python train.py --n_layer=15 --d_model=192 --n_head=6 --n_kv_head=6 --head_dim=32 --d_mlp=512 --vocab_size=8192 --activation="swiglu" --norm="layernorm" --norm_place="pre" --norm_eps=1e-06 --positions="rope" --rope_base=10000.0 --rope_fraction=1.0 --qk_norm=false --attn_scale=0.177 --bias="none" --tie_embeddings=false --parallel_block=false --init="trunc" --init_std_qkv=0.0361 --init_std_o=0.00658 --init_std_up=0.0361 --init_std_down=0.00658 --optimizer="muon_variant" --lr=0.0162 --lr_mult_down=3.0 --beta1=0.95 --lr_head=0.0085 --grad_clip=0.5 --warmup_steps=200 --schedule="wsd" --decay_fraction=1.0 --decay_shape="linear" --final_lr_fraction=0.0 --batch_tokens=32768 --seq_len=1024 --doc_mask=true --train_tokens=163700000 --steps=4996 --dataset="wikipedia_en"
Each number is 128 + 24 x the weight over its row's rms, rounded and kept within 0 to 255. Layers, rows and columns count from 0. Numbers have three digits each. The size before them is the row's rms in percent of the matrix's.

# q: layer 9 attention query, 192x192, rms 0.153, rows 160-176, columns 0-191
# k: layer 9 attention key, 192x192, rms 0.151, rows 160-175, columns 0-191
q160 063:113142117110166174163106125128134135124104153095112087089147147144124144122136138124134169142119105101141088104158129118135112123140124112142108112160082172132172082151100116140119139125142098131120114134134091116154114076126127129107116110133122160123092128156123117119084166134181132095142139132146140167167158111126104152147123140071133156155129115154167110123184135130111084136164196120106120113125103114108145137110083152104123081131142150130131117109113123159131147144154180104147102079085136127120132152107136132172126150110154069136148127137133083122114105164136119099
k160 068:131111104076099101098113149086124128138101091155192118104109131116167121125125089138173108145120128105109114149164155135087148137159113131125127134121103158130157112110081143146149122087116104117122132125162112146129113123174135148153154139130124149160130090144162089118133115126131102120080163103080140128114084155131134149082135091134175111114165162121106125155149100127129129136093116132143174129157133139180104096101146097095122130106122131093119154118133156135136144094177142157121152121083159138151102137187123105093111149157152151144126144136102164138126121149106149118
q161 072:109094104142145118132112175074104170092147128112108139104073097126128142126151163145134146127085053142094124116135143139126123172141137153140129164141137116094115111123151097110138128136145195169121109139119161073115121100151107133117126102133099119129130170133133129143089122152121158146145116158143145132120119140116096124134119156094122144129120139121136167103153139145143108131142150102155126176087100163162141110150135104162169124134114142175149092124113155157121173141102147134093137162114048138090119125165086132138123109150124143142107123100128105116098118116132099107
k161 079:151130166125130141176114065173131158165124121163142138149151130177103089114113119108157132134134171101136155149100156159179130131108121154116098157129146106131116089117127141114113118105142111139108170161115086093117168140126104155097150139117120138181092117120087111120121123119121147164143136096130142139112105155096129143143122088149117099171139126134105107114141194134106138133142100073144129132133144109101133174128123134123087122139133168134112125135118157099108090111154091085151141057138175144120120118142149127097136110133145161123152099135102092128137145114141158140
q162 070:111146112153175127132174125084114175130149189121129123108122152108095174157103121137146083127113082127148088074115130158160118116121130159131095110121107145125140097141125132100113111154124144167117123108158134133117150089135153131101157149120144073145120141143120151107123080132158126098128140183142157174172138110120112117152137114106150118151148151149093131073090135183115097116137119133136098158109143123130111141125134108145138115164115117132129135156166133117094139140107150145124141121073086109116138150152074094093127152133106128161129144119124132164110092127159104092
k162 068:109126135103075113147130155146142141109120128142099182116152175180132114121096127113169147145135094124153118135131120142171099148152113089143152173124099102098168130107127138142135066090131147125142128136108099143145132141104114112146100132155133126142132130133100130158155121122154091087146125077091094092104076123118118168107095088166131106134098142123146133165113168134120091135146158163141167132131134097114111162119135119092134125109163067140121162127118145139163154141093123135106155149115165134111126097138139178088175126105146129127141095127171138132129110116146136145
q163 080:148098154159139123129184138111096116152101127157134131155093104095119140089079117130136142113153113094158076123156113169144096124111120189124134136135075136152137137122133087098142183116185173102119149145119147147132135157130122139119117080123095145124147134125179118170122131101097114173098134146116123121123132134146113116103076156108115098132125089107125178102112109122171109139116116143141158136146114128139103141113125123143138141155116124098138146157150118181075113136090108112134128142156093103156136137088130139098141161129082166144153114121142159112104146106129131103
k163 086:102099112093117153158098137123102162149131154139084117128108118151130135156070149124120131107130146158072176136123139164157115115125118115146118118178138147143150095080119095109101088148145135110127114144113134137104142128196123131114179178136120087186146140132079108106158140108136159147092156113112123126117101155143145155148100106138079168151131111125110140100129130129102133139138134104127149103102130113069087154119126129090123157167167150155142127148121107136133146132122127089150115098109177111143138089107150121122114127080135115123141122154109087114134143145110119167
q164 083:135151107107131100155124116148129095149125117139153169154178147131161113099129105168134139110152136133155099136137152094121183148134135155125121135107108164146112124130113136153110119110120097107125109146135076173127148138130129148141101119159146137082111098134147171093125137130152106082092132139093137137119126123144089127149152111128112087137099122089184129138142121113143141133123107118131081113111105099162112157134126177097142152097136111105156101088084186065153122083160149094160145134141142152138164121125148093116154093073130094098114111146108113096156130129101120123
k164 081:110139115156103148089136138099132108105109196108125088101128127157137133127167095143111141123114138080129124131142096106118132140150111098093120109102161118117069120139090165113145146121155090130124133108135112142151138148145125127126068137105124132110181126128130151148156096105078153086145125092107142122124152143101142120127141133188105134157168117124129138170171097122119115184097117151147102090163119124136149118115167148159103131129134120081120136134162117110164112154128105128133145086126109150132127121182111130189147151132106110110088160118133145186147163125133132117
q165 083:135115138116114138097176140105148147137108115141165172127128121137100129106112138137131123125128128158097148077141130125096148156164108127142132121144144155129142108084097125122117133143140124123139091137131119136108086172154140135143153091113111082140161110143166074161165151124117124134131155104105106104108112160123100126088098134141125148097111102126141138071155078113167189148140116150149156122150127123080115085154119157108097154140140147162108121064121096118096100140092125127120094167152153131111159117111109161062119124153114100179140110143129162104125112103124142125
k165 099:131165108147174110114129126132141138149138086115135147111140123117136151082159140141119136132139125146128096129117117105115170137178181120124125103102104148108120159122155146130119128095087101138131130082098093149108146133129084134093123119139106155112070159121151119223130118141122137121096164127123068133112177154106114129130193127146145119083083079134156106158152150138120122123159143175109131128156132150102112144114137128128126098104088138136145107119155144175127131077150106128090089161072129119139106148115126123124135128122164140119129116131123134124140103165144143129
q166 087:142161129109124104153121169139155107140136095103113114107144162112185182094142123110162111062117168164179125124102094141160124084095142113083136132134082137133149144126076149134149161121092106107071132133127142121126135133097145115133173146153088157129164147161147104146133144103105107166126150113134142129161153132097106107105125105085162153137167123131118123126134124159106136115130097129117111142156126158131097133128135107124122130131136102105132128095165115145134105135148113150091133108104090101134210140117142109103106129123139131127159097141109127169131133123115183109
k166 108:143094132133129130098167151123150118133088108167127165117132143166109116142128124157122094126138103111086141146096138144103079123124165103131143135145154114146098120092139113098120074114142125111148152163129149118152121105148132128155112167155119124121170095123157128141147144130091108135122132127107161161089097161118111144090150115132147119081117174139091137192124070086170124132106117127145123157141139095125144135095157143081173141132163160136124149130121111112086152146076186142117117142113127135138153140142101114117105150147090140128158086109151113084111089132127154149
q167 091:118118115098081109121137120130157169090142132157114175138113141120059147120130091185103162119137130138129100094117136086118111113127109093084149121099149126123158129148104125138118118091140089146135124084121106150156147114140133109099161123134111101112092111149112152122171097132150095099100136115104132133135111136169132157100132118174176139122125126145173162109152116093149157119164126119200123118110132109137152100109136135118154134088120139122166159122127179088153120125131126137157110123187113146144124085127143151146143124140095106123158120142109175105139163081134125138
k167 097:078124136120163143155139095129136096101157134112148144108118127124150125148156150131141129135138131116138098140155106133139163070192100144145093086097112133132141105116153142137114111085088116140120148087127084116091198145092107149142117112105118135127115164136121164144152083139097141124090142140169112127200134116126134123169119162179100118148091107160114099133143149157137138104143086114125140161101095136109113147133111130153083092110118132135100137119148115139177145100128133107102088125107127141135138161106162121112140137131148120145108137134091113160172157147097148106
q168 098:105121170147142140107133146135100134115105134116193125146141130104103121142141148114121140206189122154120152128138148120132145093137143147152151106118151130149097185104148103131099126165145137129104100139116121119139132158103100127163137127123131122119063154092135151102142154118110125123134135143158144148099143104167147137142136121157110138109127164140078132134085133109146122148110107114101084102108114099135135090160154113106150102118134129168144116118084083102141165153090122090151106143151187117118117159081114123146146130101120089145130100113105073092157157141121157153
k168 098:142141114137138127114150108135129119117114109134192197130165092140108118088126145126075132124137101129139069160139109162111180062124119156120087123096115129139131132135131163115115131125112139138108120101156125104156151092122117122117123115124142170131090142173132119128120108104152087098111112111125110084162101128136130146115165117186133105116115137123099148093129138142103111080146140159082184131151130162109142114124167116121162141113117120105125132144122179182130137131136156139127103155139102118108127134138127131140092085142115149120150129124108170192151121127073120132
q169 094:138119145144158105137149133104139121132091115105140156116139139148113071151138125114169154145128132127133135155145095191125164143161134121102178162111127110100076140115122128143125138164130086111150069091151129092149131112106127145130104100070149096123115157084093110132110146097165088130122143126115130121158138127147121121107100089126128156158133165127155093118127168116137132111138103127148134094099089073125151131161157121129113180102118121110129136113118092097167116141103118110132159119103195156154173129146143141116138135124159059129097145133127126124118142146140143153
k169 094:156152093160153152167115103120139108123142131163115114089148135147151146118104171157127160116164090116146172167112151129131121181120134121083167137156147087110130169135155138121102126139134083131120158100140102150145096098132146113129129137149148135090138087079156154141102090111149139114145124121114120131147161106153135089127159104165149167174148139069173167086126129159144113123138165127125130088091119099151102112144125137153091132125112145138133093140093091105089114144122165132129123125098134117172127128118085116126104138123119106141131180117116128136104108101095108108
q170 085:146103098096127122139113164137105146179146153142077138161160146144102086131104130077119098104137066113160133147128136114129114149100122070109133148143154124132160127173115110157109122129126139107136157116104133126110147085138117132104139077139124097146088111171147133120158143135110132156102118112118105118150153121167157142134135134144093151155135136100131105134140146113152133129116148095149119120173102087104101139167126174104072118112106117133143106096114199146179157100103118110111177135107160165164160090151144110122118154125152125146102122143097113117124157125141134136
k170 104:147140109127131162117123132107121127067135166111148092124155123121086143184185129157147164092089137142120134100153123116135144128137066153083131084130124130089099123143126114115117130145152131119127126098140146138129099170129104133061164085134124159125119128087117126157152159160122162148125116138160132156101153121152144067146089149125092126128119084084127150159112147123107096111152125124115086174129131123120116118171131116149145157117159134076155135155162126146156116147156102127129124125135102116110149136115120167144134116124095106116109133153127108065149144141140154098
q171 096:127154079116105131097130137116122114171117144160113128142139158139138156140089132120070118092136097132138103132148145150143126152130189083129116124174185156151130067123130153117112098169141186141144134093128141104106119067131156146153151107104166101147109167139109119112098068146107149112110135149195141113107153093157093119127122142099103169093133148134120116112140131099155150164106141087144128163111133125130107105115131128148119113138170122131136104105101082117148126118169108145124140129127100103114136145161172110133133121114151141139105092093141139106136117120125141128
k171 102:154141141156137118186093147138133117101108097139147158135104141127115125103119133114128144133136124184132139130112127125113127098140138093138149140121123124109102131095187155156143154111126169144158169115122135123115095098156094123160093175090059162130149111146120116121120139112123100159102152135108116131121095130105144170135126122097157147096129100127108089095140136112193103106181104114138115100130147123144140130126102087148128066150169137139129150155118180096082139116148115141143121109093098120130105099120105118094119154151110165137135135140121111095129178129113172089
q172 101:149124178166107110110170153127139125073102117092125146094123131133097063128118131110121131134137104144130141129117112163126187114158187113167147154120111091146126105148134138077111106131129149088133123116134118122126123125163143124150161125122112140176162119135117151159107081125095116123164159121116157155098160142161122085128125120130133104126137129117133127133148089094120093129159141197136091162102138115142110108151125144117128082132127154143106144123156060096124084101121145143122120179126101126111111133100115126146146126145134141135133158088098110109111161169091097144
k172 099:147151106172131120119091132063144127113140104139102100167149152127127120140115125119124090088152123071079126127136114102125096142150149146130128111109144113111187147116171126152159157132113153138146101147136120115108175119117143133127141142084137082137115110116148161126130202149125123099105147141112085113144052130118162155107147148141162169113098105120126144163147117115110128144114119111102149136132131155121132127079153137131140099150137103180143118137158106127108161121129160122127123105116131140060132153139136132104151128131138127175124079148119150116135087084113107168
q173 090:122128096139111126153119132161159133096132122131137148098129128138102115126125127091137138106124117159140127107160105101098151121103144123119131121143172119147128118107131091122154128122112123188152091134099151185137127177115156093148094104130132088092150129128124150168086178170136082094113144114148128086137184131141124142121139156124152130105144125103172107126162115131096169127115123132110129134119127132096101122120102094130143098149089124145148151086153090157125111117132125152147111104140086126155148127180089141089089115128141136122072186134149143155138098167129064126
k173 095:134140137149143140150144141107098126140129115158102102044106151115116110126149099112141127108118145094108107160146112143172098078147105142163177139082118153131142113178142104124136075089147106113156157146170081127107064160134109125159142125099111175146135096132123125126095141110122144140113122138104112147118163116137115142139142107129121129150134126091168133146068137114111127145130138117118155139149140118108100125149112156149127102123108119110124107109135093124182130116155142151117147081115147151155134176149132148153135109182144143104131166104149094133164091178127124137
q174 103:121152112144169102108104141147152104121133126156133158144164076147119132172121142122159110179092118119124109120097117141136162140155130131123169143122101073091100121118119115123113141155124133107144100097133124136126119126097104150101112103154078112154129130101167120118078167144103136112144136157142122167158102095166109083163129135072105123164108154140078132114109172150119132117178149122102120118091108174140130106128131103093161157119143144114125096111125122134146104117124130114128169156136079116094156126104098157140156130121152180121102126145108141157160118182121155135
k174 098:124094126148094127149156094139108143145145132142083166147106130103135064134143128123160132145195080127136102141110153090128133146098137132114138122121160169130156144124115095100117154159138131104125176123117127119130165148110139134138120147131150181114106079155178154097164177103104146129121128174128078168132137143138104075145102125170075118091121102123110145143094097127126109148109153090145099186149084111101097141138157122103119120130112150102130125134131113146101107101117129153143138155163098149147143085106154128137144127129165130138124122117137143126098114124124150154
q175 104:122113130102105126122094147133148136158101126130146122140155114128103083118149122061129140135147137121059142108121123103131186141140158139129122125121141118121130138109172177101125141178113128140124126138133118103144155076170166133116128137129107116139111142112097102112115132130160102116155085099094141103178153145153159147118096107121093074110112165111127167101105145165154143100156108127127121097094096129128123128153090122140138144116154152147128120136122104111150102154116097147142127149131149161166129129179145094112156092157109082131121167146146085085111170118108160168
k175 101:129102126124165109129143101166119135123109127137092073133138160129095161167129125142162116173137135146125170134114146149094151180135140151099103138121077121125097112135111113149136141075124119113116135150145107162161124149162134150104107155123134139081127130156123105161148140127105129093106178151092146156180110140138121150125151159153163182125113101122149091132099138094147108122158147139134078118128148144148129095108109150097103130118107111099098139062156102132084141126150128130104090115146097123122129157114091132134116145130112169100128097096114122135168147098172141160
q176 073:117111159149142134142129135173109129129156082123074132100151130131134089099094140125097095099144127147110134137135129154139153096124098136113193138137141094150150135151129126153130166175111121142134104125103146136131099145133118140092137129094165134120136079137155112143131150134122089116116144129103106142163128142109098186127096122087072092122144091102157175087136118139118131148159129169114135109122111132132126109151089121123155125127132104088140084110117166113163144149106169129132094094192153144144139109099127104128165087138110157117162139128144134113118184126090085140